Part of a small language model's weights: hashed n-gram embeddings.
Each number is 500 + 40 x the weight over its row's rms, rounded and kept within 0 to 999. Layers, rows and columns count from 0. Numbers have three digits each. The size before them is the row's rms in percent of the matrix's.

# gate: layer 3 MLP gate, 512x192, rms 0.327, rows 202-225, columns 0-191
# up: layer 3 MLP up, 512x192, rms 0.334, rows 202-225, columns 0-191
# down: layer 3 MLP down (transposed), 512x192, rms 0.119, rows 202-225, columns 0-191
gate202 104:512490540457531478499520452475554439488469470526500478511431515573520572525455497530543546467474474394519506451513500458428451490476580513509449434541497490578416498547491570468479465440555504463523505521512531467504501496516534508455474513555498513522427497490507454476468548460503479512520549553499554481492470526505518522545522427482520553518451443557492540519546538512508492451553529477469523558435451516537501534416512469543428538502496483530524463509457448482473467550438503609506515508485474510427506535569538458503440514547381402491460477561534503508451473514490429447
up202 110:522475486476568527486501474454528560545532523471548436515498474566497482484526427489500490549490537445468522509518446569527543397442502543511416498464620486484498462476610537471505454525515504544504470455549440454480513501544530589482520604519509534491526456454481518556494505508500553492529544513520469490545479513426473531475490520453485429454484505523496469535414505459534469520572404473505532511501518453483485479485496496498592496405491500485457476489432511500486495502501519518462516506584570465476506496522470416527480496476552509464547483478491502517393534441529584514
down202 102:447555547463543478459533580511479483468539504506557465518463451515455486478590544427402476483539493429467522516467472474460456518538525517472471525510412496528526560455483527551534489496421458517486526474522471565540513548578514518530496506432511494541444517405481504506515547556583517439544395472496481550482519520472501532452571545559493518446529523488452455387521495536514474493442532475514496483547511473530509538467439467431464485546490501509445481489483527459573464514453496476494483548504501509518534521433506506496505451488493480492559536496595577496529487531491604489
gate203 108:450538541488516510534425528411513541436472469493555539564538495560432504520463510506504465445488567483521499504458522513484547500527517539538498511560508453469567525499475584477527515467468513483517466544447538457483548472486473485509494500504469488525538452514498396553485460488483487506419539462499534442444500447561534458412504443472457483487462525485440426466420466489468482428521413548499470483552445544505470552543561465522503552493503537473547509483555572432547465504524588505591527547466503477467459458476486489580456475489534446483474516544531583435479520516536518517
up203 107:528523421515500558497493445511536565445415482518506482527547510569447570461427480559489482452456539522443563476487470490515535528594496530463564517503544494462495539459460488468501583471455492511517461505568503492561452613532468494445506489467467428485501467484501463532467500569503422590488481532476462497480441513483512430511550435497465516547526514500536512523470452538498499516501555446559458516473502484455434454501503477517591477447452537516533553559582565512481470499519568494571477532466520489497470448481445516506508530556543544445486531488507453541566491478540546463
down203 096:553522531514558560535530581531398474493483516536460505529510503547479531545490521487446547501473523487440496587524536578550535463458558499439495473460562501518539508481508574504515461481557505444508489440568414569496450438489538506532537529477511507515512508507440512480500520450549467464443503418479531525504507486517460507464539460474509513526588499561465461423548505488477484521517482523476513582497526533516484556471530510483456520486490483448482514517383537416514557474546528518490541527565533377500451477515476510492437489506427525451451486453493452447408504490479500440
gate204 098:435513450428474512491571516453442492459518501439545505530492463465525468532450547474599569497494467466524475490525465452529508468582534534523453546502468562539493501454481500514543459426497466538558611535550531564466497484460541514525481535481488567422433489552494497515506429491505497461486415558507549466484511520477475480546533534533517487515396405541480483510477489456450575464497454522510457524480593493512515520402556516480505512568545491524471537478477578515514512488501439502452433539514520553461464538472521456461483523509499532508498488473475478502461528408434535507
up204 098:449427507490490475526508492522483486518469495529478451522497501511439435473509437470507547517520548571567525442502421502450467533623514530500528533489552522603515537495469472473517546484557510541484528500586491500521529516447515436488469484547486525431469520501439527512492494518527553450516466517571553506508447511506481435521556572502486512542458464497487481491472509464464439594462508483435401424528485487468525580544561539495490514548516447518511520510548507623476532551523583481502451499444431553478461508463497511494516566503501539561443470553471488565525534525462493469
down204 097:484570416483481500505439479485463506513503536509535520464572531473477491447590522451455558446503532512479425407460509503513447501507445548479555458540566523547551501512499503479481402469474527517434575457547524525539515484549451536515634587457523437507471568521494493525469461464462558503521480438491529549433449492490543464520444533519531501548473505461510456453435474488426489545470497514551454520564482522471473446531444505484478487527511521453519592501496489461442516470450555552464534516460530444500529521543478517520491530556528531552505488480539449435483443506471491513
gate205 087:486471495528465496477551482533454421517560548534523518475483496523428566501427496500418472507574472514459488551536488443491525534514538462551481511562474558526553534562520522516530517515524536537533476456485582434517510466563427582505496491515523461510499501560557476494392535519483424449460453554467519508502487473480467606491508587463460434489517520523505529586448511491548461525532513493458483527498485450483561518447527505469493493436532483520459516472482568514486576498493485572511495472522568499560448499478436437524564514449561514481449522502465477445569450437448497509
up205 090:531516563503473474492450456502509470518469431498547550479596538508460515424566528531555436425443480449535514551456434442451509534466478506489462443579561456500497434435491497433514490475503496490475576532503488501530561540450475508432505583521540428528499442455509425525533503449496508503570535429471532543434508513468525526498490556593510417537476519449480472486452518502514483508507583497534506446511450486546469481480487512502503493475504509529482505529463432470540576509423519479489435454448467464449520444471487539481467525463529495496592471446475527481445552497469505530
down205 089:476506475492547555441527437539553469535547459491461515474463528539507505623461456565523464500512494494462482507472519506531508507486542452499483569461538538531505512572467525504478514520520431454513500488560524564465454479527486427522515501533521429517514480494459539482410475471467421433466469460544553430498503553481519496471518464493462501561465550425525556506543413532493436510553557536519514495536504468522526459479490480451446556541491543429534540498521539630622434591509472496556505462515460541522497570463541529482471477483481526520484492478528523474515545483480437467
gate206 100:519515537551439491502507481567499493490515486450456524472515448537514433498475476464559537541539502522531472510477526492538526490547455601424499495472468568531536504538480447486495501570493418469477520512568486460499525541419485452516462580428578488456435451440467485519421480467490591522507479528411468537555539505502517508451477505489446495538485487518461504432518450487524401475517492513515518549498455548391498433551450444549437520486488451484519517481462486486509544481487481473510516479483509562468495525461558438550540550550442460519461541526545411441507537511481565485
up206 103:511524448498483447501472481498498549494561439427518451486475470455501495435489507513532455499524517494522507501462544435490511540458508446503504510546522524386529488460452492452615510536478513534447468489522536497449463453437442562436478542545474498489464479496549517474482469577525503509602435508504509560551525589512534562447526519510375513489428541474552522506537485584502387436476501557522477474470502479517484567550608461520474554544542501509521514514456508551475449502468505516472496440482486524521459414479507479510503496523535545484473517452561480473478439497505470493
down206 098:487491492543553507502536480465547499529427467548564506472537475543527496482499477511432508518557520513524563486461509505471435505451535504542457527473477491484481560526528528521511498466543476601489502505461560447487483520543453452569508491528501498470525512534465530455469497519512468478534460454503545520487634528482484497482467527536434483519494532590597511566491538584522465443527428517519507508525531473430431449442474493512484494461523510590605481475483520494524481456469591501538526482541432439440568454531475553433551467498489436556485548471532550563542461468522520438
gate207 114:446548461503460432519519453530487501456426482493441505519589511492530543525424540473521585502450483528527496537485486441493507544430510509522528510506478468488540560507452428455523443493521464485498506482493493463407523562500459483463446438460491535512562466540474456552518446573434523515465497457398464523503556427565468469485469518461459514461490453500421495467421533526555442488523535573516540459511569510527509519488487529497470397497484521552493570444536468496431496525465522524494535517551482453471557503510481443542542499445464453465563489551486476567462474501426495521
up207 110:552554499552463482394476521516511443496556541442533502526487425478519468483495445526495477455409481513454518517473467532485496486468477554480516500467500505462440494422553504512517481482491470509512527473535486557498441473558439601514547463504541475474445481508436479482533546499487494431517530483543541481435494474508562517499536468449522466449559440478477453425520408463649499437498519559492506501512452487475488558490488482536507437453522491500470492454520523489496503403496486534518482530495525514472451405530495563489518477542588573501471539562482600537506525514439529521
down207 101:469519459501505592546527478543519454473426557529450493442576539524495482513420506575477502472520538484503409480505501435464515576464507438483556506514433520464442502514504572471524455467491471445464499418532476503465518473450533544447449458498484499468520521524551534517532518577476496541462519567470474482460470517477514491506538514479457557571505504551561518533507402515423493444538492444564578445531479510495556518510506489480484429515481532464507496518495487448525529480471443498502491527491567537520499473486580508478511482472468526433566466551560421463481574534442423428
gate208 110:510574439543448531487511447499539548512455524557549428552470443558456474502468445424472490510465513503514493434478501504498500484450535490496487463487423525439500462502470505529556562527431511512450487472541544531494429603498512429457411537541544509449541451483594472478518506571501501448420586534521537500521500421578473532473541505501564492440558453544530514574500458541483554472435515503521489574451552460480497540523521464490425552467477480529520499528509440489508512496502540519511473489509520521492503513588534481410532523509479494522502504527505487501603450500469531488
up208 103:518450522463497509527508466486461498548546589464438501422493545486529520520537563582494444496464488489527513502426541486533555476471506508529487492518523458473468541589478567456505466461476519493506419549458400420529600479491498562547513481481467487522430526457453475499491480475475504472511455498548482454401518538386482498432496517494485413501497535473404504495509553499498475504502537580541500452524466578454490455439446500544541450450539518483498488518494543568552489527486524473546490539495488461446487537476559506577485500526528408540512550490456464532479521544509493477
down208 126:539613579452554518433532447529456461477523510551559551503448538466513438538460480432514535474526568445493437497479490466517542525414537468448517491470526457527527534466466472509542478469448517548486572529545515560505498427480549469527531447493491509517519494518411550500487505549497510514435441533468471521469518495380423498488459539480487458526486474553418496472517517535449514505515487487426354501498561486502464495555493476481493487533504492504519475476467539523468536429464518567523557545494476475524505498492532497438550436464498532463496512561473495538476552548452450540
gate209 103:501486577539515439448457516501457444475492431476567537500472556504535528513485538548577497541474447575549542481480437440494500481487477550491466575532489487514481439551478505522423477507514496550480558489449563552530442524541509578556448521537500488483505453490450482462480511552518460522443519502481523490560456477487539498436454523532551526447535465476503492510492440480521551589487476532422498514544515435466524613468518507496475558573530519497516498556459462534452466484430493516461580473465497436557525479575543521448547492516541525392512481517547455542499478558466493510
up209 101:427563494595592461507520461506578502541435477530491504494515491459522485469558496530437481442456460486556460504469438386466445469504491487488555493514584389464537506563492464459430443540514528462464424453499510509489473427557469524420477511464584468502490477507545519522440515502453488508536517477502426520525550472520501534537491506476518461504451469481426510420448476468551470495529502466521476498440566536540499510520471585512540526464476513481510492468510514468547473478473457545604487480500512496484475477504520578469495488534514441449489524505497589520545556494469483453
down209 097:433520502519487447412487512490473491490474470455576493473467619493486543510502474503515512499457521529527505589485441484548473490516453561404561451455451496535469432495587613504507488492576556531440510513517535447481507503552530498433539490530478468553534477453488527483527498505445501479517478517510482456533526504458539506522532496533479580521437493493450548365507521456527521457506504463406537505565529459568428456459455448525518492511430444442477519523530478463534488506524522485430508537547483515480419526527541479486488525467531479475529530530487481526430526480501504581
gate210 097:522474506492556563513507552477481548531474451476503496487515545506530554494355514568500483511513499471468440512461552492563484433503531485526501530472499526401499544529507534522512561556525513522504492481458485574452512517563489447500471529491484534538481435506431519513503565523489484493507440503467442532422568473442508496557439432456408510499530523484520493548508445447493586485495530478459521497475454477578484524486517511509490424556512463478526479492453434507425531476490427523481530496476498499495439520574530426548478395523526529512521634503442485480530498469549474482
up210 098:512494473537485489547571440551470513469486418534475478456475449463476487527484546392423542512516545472444491471554519477524460478590473530497462497511538497469570451516538497551519538467548507562483446445558525516571492549534518513522485497471468463540501471456556472508568479482465620488509505510445568509486546541564482495520481530550474542519533459461493441490466557433445476506529474488489531531547483480456445449470561500520492535540536541545566569501511444509513470521479522458477549524537458475430493424515472518522498471475515428505513472475518588527423444415415508525
down210 100:482473540477455509487539502534484520526513454545544530491483517573552538575508512522536512421510493466577568538548509454584469441471489505554467524536489521527535476488493520501464485465568552536481574453466534453453512497571507521469470551479479522473470446534493498510462470557510592483511531570435509568506507569448491471468524530577488553512526474498545474525530551502516443491512451431497562561514514551511423485468591511551493531558509586567528550516479532571511555518465556516521539449480487496507406520506526583547532562489487452539556484519463527510497516435431519550
gate211 117:407501569494491541497516499487533546524472447459505524390444508544566517470483510473470472444503556482502519505503540445469504566542528543478562463459455436533472520499448533458516505519449419480447504488536541566494489547455462547477618534506443551455479486502550531484456456464481443504525469499510549571531556496478484497524461531474568567521436485518495499433485477532516547442515492574498555507498511527480444521513481530516539493603579539512547432537491531529445515531538510515474438469569496470477451481478562517519506537506421538447415520464472444475516448492538538452
up211 110:468489527516528522425479507476474550534484471491565478494474576461485527388523488387508478499547521480438469554538499468520484494468402507458501514483538472523490530481485478407568522516483477528417455514510512444452559518504440498471454548489448560492535490503558479400488430457493463490502472479508399490492506548545432559481453555509487505450456540441503457528486525553493512499529481496511481519471560482509540523552416492450450572489485433516516468511456491451530518574546509519475521551506500448513449545459559543544553475469487492476474522464527460426544432512439573483
down211 116:530518552415498470505546518496522519494498484521510477531477447504532553429478473484542523421466438475516433536522537502464493572507507479559505526557486528480491530402497504488499493474497524451491533473570492495477412508456491503477402528466559573468444462508533472481586517502496511521530539503505485516479540515564524459559549520513503514392555559464464442479552492442473513439489510529544471509495498517412480441570452464597468442566509491446489501545527532523542551469528430525472524509487484475460502487513491525522474529502485570386514453487606467448570499495508577480
gate212 085:491523403465510446433457410531499483546505504496451472449450495494507513539472533398488575425548547523496564512517442473478545523433551473478555482452524515423488530487547539509511464516423476409555536585547490446479466548502576512526540500549497498510522496444508481405447424539480509509542507500481510515459492474511430486521472441532470544503487490500491528489546473469491532423527483505494469458457490588506500485517555476489549521564494520457512570481539456561485491439536565444471487473493546472539524475523510463550509535506545494540476485482512555445479427486445453596
up212 091:530442492514554514530481553560479506503492603564446484509504493464488555525485489522548506521466452489505543536502545513486517511560408537543440558537462479535448461512440535405467512516512485510443519442529446576521506458453498475519510572447518513462507440532522578539572479442517511452477508505483520429560493535546525558542462457518535444527630492488564519559500587523526455537492554456552517503485498449541431498497456418488499546472482481555520411491517481427515534515538513442523533469542492463518494474502493540464537525510484450563489439496492445543482523502513509432
down212 087:438555511555466489532473504441516479449455545543526547429551409444506510493562467590578568534569477430465503472482493474472503462484496520506429508492500509467431457474449477451508559449551524516490523551537581550530474547504492517469489510475460470578550540550510472560505537585514446460519542480520456482493479463500465488554558506509466513530539486529470451390563551471487510512536451547548542507530461500451498470466522533513563539487499540487534490494576483450457503531522473465497468471521482468534544548411498515470482546500460555387517477440510517440468505475431518493
gate213 100:492521427539540555490467556460552541463532486485500547547402495451433453472525500488531609524464586500453515467505474553463494507457529436495429475477520579557465521465466498477514463438458528505456540505497496473528511503518499481486538523529455479496488541366596537468493468507390544567486495481516472521532475463461499446482457567483573501517470519506468455492513501455543450435475533526536506578487514544500490551497538478501531481549541559524481410470539556545536522530540453479496488486482567479504543487520519525471432534472484516567506534571458487539503476495525533594
up213 104:438500460498457508502479479484487468546507480513473505510489515474471478486518538514475543442547548498548581466550515508476475568489518490527498369497456475515554462537408458448590482502540528477525584502513527509530462511421516539486485473503546547478499415504578469452525591497555474555535474491502457480433500471445468514558533525491505431447514452467448516528507568535505521470562489528491411530543460530499528518459544502582532525524509519497519438515441539492518442444529493522475459484487556434562450469491478473510466464433477549592478541473477417449485403524527498517
down213 103:532506528507521592438491542541478461465504526548461457523482521504576455470488517548575493459510485563476538501520493541553462499511427504563507516526450471453507474529531486545503534461470437507501455466530501467451484530463495520478402447519452397508421554439491467450500431466498508488521481556527429485527506465459514504566440445521494534472531479424535480488444513441481468538557592459463465461469479474501542536555405544515478502452592482492446512623382510520484541511490510447512515485506470497472465459561482529481492525544466495471495500537490524524564516540523452528
gate214 103:499534543520551487536487486487543538467545585441551556444470462513425523480523548473504575439524540507428522457557563445561448479475465519530516498507567458558486570475518495513500513483525468520452557467435484493514475503496515479504516488535512539560455522449531528482547489549522561530468454538470531456521552457507557585537453550490498521540422501476489551501469444524547534506513489541448501527453572516513456533508459493509520540555521453453527434437447442555386504511580433449468500514494409553495472471458526558511468492418530547561508488510507460528475445450491506486
up214 106:528515549487495463604514584526498520509515528541465448501513508424566483492457522512490495472518438456470436467490547496486542542562535476493602481501525541485539442450536514473481566528508503537501444556516483555407534475500493489423497495523518535509521420485436440482577480469601481493485498485567401431481485516517442474578518477571435483428523489431489468528516516516439518458484425485453516443486490411529518456598530477533439540542557532514528514482559553519507524521463533493500580499507505512468451470488460488481493476489516476491587517518520466473503506495451528497
down214 101:508497592503515498440456482541479498551407526553503485517550509599538491522537566526556528510516515494566503482462554518489553481574601519512497503472437528402404470563544417506562484508517447503494451500524531501518441523494419451495526525492526510571517485468565535481563505486479512484512470486497432487486505480453434583538536510559523468430533425501459465506488483492451519476505489472451507468497536531511453547486556455497545485483487427475508600494484534546571460470442497541506534551447541464520493561527489452479547502439554538536547496535472477513488469463451479547
gate215 123:494553487541484524573609543497503494455494515523459443511532455505522557547495503423451532533475490487497460459570483454500475504549477481440501529532500474513533463506475480525585509456494535567517566452561491457458465530578497519498501499534459406482454463496509540462492531459544476509494472532553503471490526505414466464481476515478530456456503442425478456455478480561444502539526538507497506607537506403530505484526481509466605516509491472553473426529447527548473550499499514470463576514567543550453497543528498449590546544468511598490463468545477579540481482482474482519
up215 124:538490540510444517526559440572425451480531499490531540480469468531467460493431538475382509500480504535539536443569510520481518430438603550499540524536471490464450495495514438540503461497522441593530466510488463457501435503577490479446502472545421455507573483469565477487464524435513466552490527465487479507451488478466428452510520432505511470583530488510561494475505559526484523522471477519530486501442416484508422499457476541523542530505554518484515572445455475502545526495452442552526461528443453467487493534493526533457563533475459445516458557464501491467582471477504508465
down215 106:510489495411503489479569541509468495504478525524431530521515393465593545519463498475488497484527543430471478493451522448489467468495484501525430491492440460503471453544496536508508472449491568475487511445490490441480488566501532509495465481400553553551452524478496513519472471540429557559398502542489558444565520582452466540538584462502520499445505544482446467494408497429556418470485481508511491557469516487503518517506500525463543470493487491506489441513515520536465545483498528498445513503554463570520419504539536532493501492530516575486468378513543519536414529462475513464
gate216 078:464482517580526510510487490546461530543598449550550418473522531496547444484486504503522576516547404542491485484550563478492469423494573464559497447505453471542589521562539515556458569417513531509520475540497497508552513439498514540524543480499545528496556496419515513506496476539545484501473468555515496458593499469500427545523547526502533540509488509530381491441438528486498477471518463458445474489451556522478541528422503539538509486543452514478482515465494510501435502525508480473540467542481442460487524482415439478470490445539569465482496445551499557522505467485463562476
up216 091:513484461479418512525489529391511585465455563523495490500430489487466522517539530515514480544445585488533465494461505539429547529495500520462497545517464527512459455375519449396491436489512433464513470495533530487409459531543479536478460539526501476520454546597490460530427493472493538436475509439451502524457462567485516437458515434521509492464495478450506535454565547492491502447446538454511485497519453506518472592561500495508522494461445528525528487491478523543529506486532561463487545541472442535526490464519578515486453473414449515534537467504494444479503509547464435460
down216 092:402485544560448462460526535531535509489527455490498514459440539451524481561507478563459442467500554489530489479519558467430552495507472491522459494469520447516473512518468492484433553555478505504540523464522472495457462488420508536469454464476518477580468467485511539493438469564488520475441424552477483545390506511531525485456406516419472487552504526382568447483497448548541561500542516496489541475512542610474514433537495516494470515497494511499530480495516502510448480454495499534547504572512474525503544507569588511457515489483503453560496540547483585538549452540454472451
gate217 105:504439492516474481472433480458448488492405520507405465517516486440509485488465508547557568484509527494510542490493506450425519492490438589531508538561531499453520482493522575467464503513442411440484584462497491482505538504554520577544485479454478489542503488482501507482495444475444496493457492485535544529538488584467444542478487541527500508489490420495501589555432427480459510492481442493555507512506554509491506511551536499481519536509461503388518484482588551414505514483503529510466548437530514566473463454514584472502433557569448463545539435545483520501463456496533550532
up217 099:453492451461446519460447498442435522543510489518452520523463546516512519538520481455579504436479518542471591538505457584510512528492486607468512545507417526434463518474473500473488566559429505506472582498507465468481437525405464528567525522496477529537546464517548526460525506477474479556553587498474504556487488540523401524557487487478496534526530525479452520513465523538511486496482504546544482491511461497526537589535467499538540463500504422447506515466532463573493503487536499613517542461586475510507511515472487539433457518478519536538469425483473564525504457504577468559
down217 102:521506510498500502539570473517473477494509475534528535545562473480540485511473443482572456508500536547527547532464525489506531562547482536513530536424438481450532495477456425482512496498510522487561565529497557332495508496538572486498475573470466486494559496505444541499489526559491472524529489519579510508502515515559441490587517558520545497475475457527425403482563513439426460493448459508524507449456469538482464552465465473518469525509512454498491429521523512510385564437489513477520501465548480561487499512501490485478505512563578504470488446524577512520472468458603504486
gate218 084:471507581478513479499528557470538490479481488504569482479544452494513462455593464531506550547516427394485464548449565490469438437518560500483532502475499514476525560518527510465549445463494482473474550470526543523463519465487495478472561485524514476566483539567443521556580492519527516425488464496574488427478509399562438536468507502480510558432474512468475517512488509523504534532537484543434508520513463484492453509528495548539468605530490538482534581484540480430600503509493500464563518479531566484476498521483527503549485572546516449520515539613504509480539500529440553459
up218 100:502547568475495550462560508459579491533477479523483557466565518534500547490485458521568495505516548513524491508419558568474500469490544549470492544460536536432532474567543522536542472476509490525434572507495503603546515472455487449481521535501504496526446525526501557546520459514516532498502525513518536441570500433423505528516497529485542493478470498458472438505453441454469601498508535474511449487462520549478444525469499490401556523597534511457490541506492477521562527584499516467544498551521504501545419522526507526509538557523548512507508538611546538468445570494591501539
down218 090:507526400537471470552512419496506406539446533454544455538477509481494455529573481571532546500518476461526479530542556479541489448565504516497487441530481474474457553458517488565534505454531434516521513521506560488508497485576588522519460524510542492463510490454498522557513524471491538494556433507425477451502512537522548449484482425502534597564472499491508569492564453516538492536508553468480523485573460467533506528616477494549499484487476508530468527439512508423465499505444515539473525496460525539397559511559458455509518524508523546612485523449507490457509482548487548544
gate219 104:474465513501509519549506597552510485506448470511496518483514434511499505442477506416466539488508497437507508519564441526566485454498508438512453584536552484472506524493505513474452502543483563479474482503522532526507510522548497432455523547591565476523495493401532537486545441494470546486505521560402468515415500467509584494489426552426521485426472578515487486504449503496484438514444473440517464468502512508453529585500526478506494462471507571472569487447505520454526529428462454527466437467568489510516445615523486477477449529432519479525491490481476494524498532529495405469
up219 111:443454555366547521551424476523498466425460452432509499444488437475545507464531539433479539502543474491474517555473462513499512522496511435498491589437500419551489512556513488530478462463507452487550554470504515531497539519475551552534531475523502517496488449593511503506553543475483551543533512515552496477505448470495500534431442492531520543432506551440565442518502512490506486497537491467476605506464494534505504508471491492465513474568455462468579519444536479550540522452530478489447464520537509480415553531464414509451450507567521483487457481567514426559506480512457534454
down219 108:488500470562459476464621539479545528480512467459479526441548542467494517471509489457559584474501546476493506567506501493542530543500536514505500487464571492520433502432477465523560506542420565446562433465519439498470521541488434559465520442490457433485533525561520547544543525468488410492596485508493474489475439485499480574509551529468561438515489556414527491477490534476458562555532483465615515505448443478442446523524473454463477540464523481453470516513497551559470492539497538408488487500445514575468496455484541493511478452467467453515526480518538482512467506526483494510
gate220 092:529521510506487427475492522598495443476483510585480437488493500513498511517555474492476567471507529481625488425474407557488483507465553531477552496502481508526488497558417434494508526469538479451437471397506541544547553510428424472552502530455531504516505469476595506549502459517506462528465507472485524509521482546469482436529510529512524432519518520531469481465506465488515465486439461457529530522535482492485516463519519460486523527516467571563515472487521498607549530530456525501551488490488526529495502483426482512440555438530382552559464474509453498423463472439445532461
up220 087:511595529547497475500533465539529471467439507514539525497485486563466492499518468469557541491456563488543533548556444572505456486512527461480542583494515570462470535540449462516524557532515497461487476557534451531516501508540519513566522529572570454420467535457541446445479522485500471443492470522487437490533445455519531485530504523510463450600495500580492459524479490530535551467507473477490556493496582426522435484500504556546436538507531532517551444541519502538578518439478458541553490522536531483462552464472464481453514494502510466473538484546428424532487584512400501575
down220 090:520527533554527542534488518504471464529553514519512500514481532524538496477541495436465468482484516475557540473452480553502497512498468590486510451552494530550376512477469547520514461500511481394480538494540548444478625485515576524588561459497577524456488504519567516507502480553505541477519488475542499514465431515433531561469496588533487507561600520475531485582455521484487449451479498438546472477442496473509477535515533549571461543519539464572494480588539512507498435472450470500457471579531487456516544518545537455506477571478491470532473452528539454513519501516456518538
gate221 103:565524534468497491505585455487467478569481429455492561570498520542482550526503510500546480484444476480524480545537486460445458496470454505412482457538558461529475524511541518555446490450487435511493486491575563482443475469529505543458437550503471482446526499488566481522481537496527508496496488528443537489448573538514536484549490508447426504467471560461488497516544468558558409516581482503484472522527464533481560445541500431575496542492502474410541459530508471528488525445463555431452505510546538493561489516487552495530527591527571509448483480493433478416501569449527461452
up221 099:577496453515503476480451380447468544480452449492501479535515503482534489468525512524562521528425552492498529455518490455481494488492471489501506499562487504553495509518463528517540446501479445500546516525491511507441528513444465472485444487466529548489496527455495576456447502533464409569546538527432508465498454502481458521424436511461447536515563492426502512489536476489511472529426596433495454530474570489468460451527480494511562548509526466489455417509562501512527521507517453535588562481551533510519489485442438561559524498547537531532420523498455442515438540462502623490
down221 099:490522524492492473482487492439480532444479496531538401574533585542495523496446544607527474479472512546574486491515484428511484505556452496478480440490513539529454533459484527533558430515527488503484454528542510465431514451519538454542430527509513526495521459455430465518421508524461463481528521440522519501500534519489522542476532539542423512468495468471485482563546491519506460453539646471510500513499593516532459441482521523556483468536435498509506523478503470514548473463547501529474535527582603490474528478441504486500497483493537432459491510489482372507465508474449506403
gate222 096:519534502471511530457489525552424509514480511449457479448521546512519551465567466477521423437459470497533543461485494448351527520494475407532502559539479529516519491630519457503515557476491520457508469481513563506446413512463508521532489484392454450465475489527447445511481536441553476524490510493517457484524483439525543496528448487560442495467518528556553483467447514472484513430508487425542510465501479475573520489482471515591516531487521422513464424504489506514522531458589522501549530549512504494516487485484518487467508475529572458535504523512434504475518512558603507534
up222 090:437537439434487455481480497532443478535524469525460522458501530429516557472480521465520467532544525458474501447468463538544506487510504503582445547529507451513475502480387569498588552517463432443440438501557572530459494513454484484455481541519499534479480468499552530490506487508474485523555479496450498421516478564560498594549437490496465549515470533573530470454496493454509515423510551479515498513522492565460491486520488447467477454522520460452453440497494473548521455493507508511501451579441599541424452456541497496539514533416486572456484460466547578477507502554492485463
down222 092:565570528501524484476483475456523489478549535543492481566513466442545503517548457469489529505522545500510476505497480559479494520534506461509458486503525549489530432551508454481524448523434568359435542520540404544495502483526525542462498485482474544526522368453502471552528462531477521447539417473560520496485461478505501507469557454530502495457513502390437519538464532480499527497540400445468461474497473488413556542487526466533483505469533496505436434458507472527532465498519456421561487547500529511560475444463461412453490471496501547482476557535473536544544480500496438504
gate223 115:551500480493526471444562467586568531525609547507518507537471527564569502531465445540496484485559455491481542490476568449504449562512484526495466433564552517511471500533399538496511438493483434487517511455485493478537508545500434487492504423459529479529552459505440552481526558538485498439463512510541489436503519497461458490504463440502560483443467540524449483509495534475419444535481500448505560510584570469465456526429441480524504496490529499462521570468369486534463492515560473493482431455566519449497451511533575481488504490535478518482582493505478509523469517483467511542
up223 117:631465543529487481480511498449470504538439424418485510501501466442453548465496520528444478485496460482471499515474527514519462518466527530514521429534458556552548545537528460491497495529532601532446485519544519541483514506452482507446524493517420506514542475501530523523477456453503474422504453448545483543477506591528503523556447535503492526515493492509524518469539569534488478504510613558497467535406501454485456592509525475519514476492497532442437492500513476493482478535476514521588536463505506444542498497518526419509495504430501481517412439505468619549460488492429438430
down223 111:546489520508445484438532446510473507429441518528560518515621507526449555526470463512497434525438482532568495527502490549497471515474450575553513484518400511486454495531608432512530553456546477435505527485485487519492509497482441486452498486535483535490464402508496540533375515514557518549540502535453498537445501523488472519442475472454481478544533459478529456474464461519459476555462532491504475554504510500546469461485489527560499478453535528438412455469525446470503530522474539526526564435528504522488504378468479502470537609496518541505420484508525549491530484488500504505
gate224 102:422492509532470526489490477510451528540509475472507494528479499514439536467507516545655455477549572485489504491494493481549546547483520540484545530482505467515558461500529505496488572618550481522536526534528475464465555548490497497488507488511466427526469448507525395475464485548500478467430477560522477483479528514519455549453448469468545490502535499491468543450537517546519535518490555551550473535426534445504619505442557432486523506445532490457540437492482563443444454491485516452482531561507490460476497571471502397539532483437473462412548537521509544525519469494529525534
up224 104:569464507515531485469475568465479590497489544474465543487430530501519480481507522539429532540493455422497447481482560482467476518463436479513517479566470399544502585483514446527520504488494448477461543507488499530494521518458480549460571525566562458609529517474413516434503504488496550416440530516593524459542430509519505449586484533528509491545476438494492495475474553466563516535517498542485529486468494475525532496556492578399530492526492584473417562528535504495476514514517488480493494537512486451485534479520485502510475469438555451484459494465436513519442505417449521525
down224 098:464585547514466450480567481475520521521470568476488520554469562495502462517517480535506531451471510524518531573462573486486498465427472523509535572501478439478460461467439549491503540498534364474525570477474541481453544469533454451506540492557489533505514512480509548516558568495512444448419566569515536494543495474443500457504520472497466503513507485503455471493532432538506559542582466480547499571508441411399513486506548480513506530477534504541415524501518413551471514556482511508437509479510437519536493441457513564459488527488518485469468504457489472451457548439446484547
gate225 074:477497426532445473473512482474474471464548459390536512479485529499448457553491546504472502556536442545541474579503439487442545439462536546490409458507445520454477485554490510510563504444525464472517515536469399546549562525500489553534465471437493461564468510578510432450596463495492572525496498491520555533470517507442546435511561482467499520553399488520503481484517453532504482507482521501491565532505555533477521538583553503479500483468395443443438519497538510508486452530429539444531445473496520489527437510512515466474446526472438530547475476520487526492475498515469495519
up225 073:435525488532522525500571498432519437582527564497469565494517488529468573482483467485505496455530477563438512541565568434491448444530474544471481492545531478531484530491496515512520528531560452526473502504416534487471535515519469461430528516509525471535508508535504498476569523409452546556466495560535510572474505473519536496480511529489560545495512489523484544450519523456460513486461527543523552569459523514508580428505485498502498449553569515487461489524447410479485526469496525501436503485516469588520497486501595534568532470594553574572536569495490500495441479581532426477
down225 076:479497469551499447451450483455468488516507550441503590466539570459535513534548528497550515548515493528549467512518469449520444436459446494517477471569439505523500592514506494475531509516562516486550526507548496522505511478459539573463479506510449454482473479541534436484574436506488567465430540532531524510474507578442528488571506496445534548482404563526430472465413517506537557466532513520542556500528528484441546408580503553498537432522481487521544506439534443474462449508431557530488456535525474495531472437441491509529568536483497519515496526509447526553473449552491510533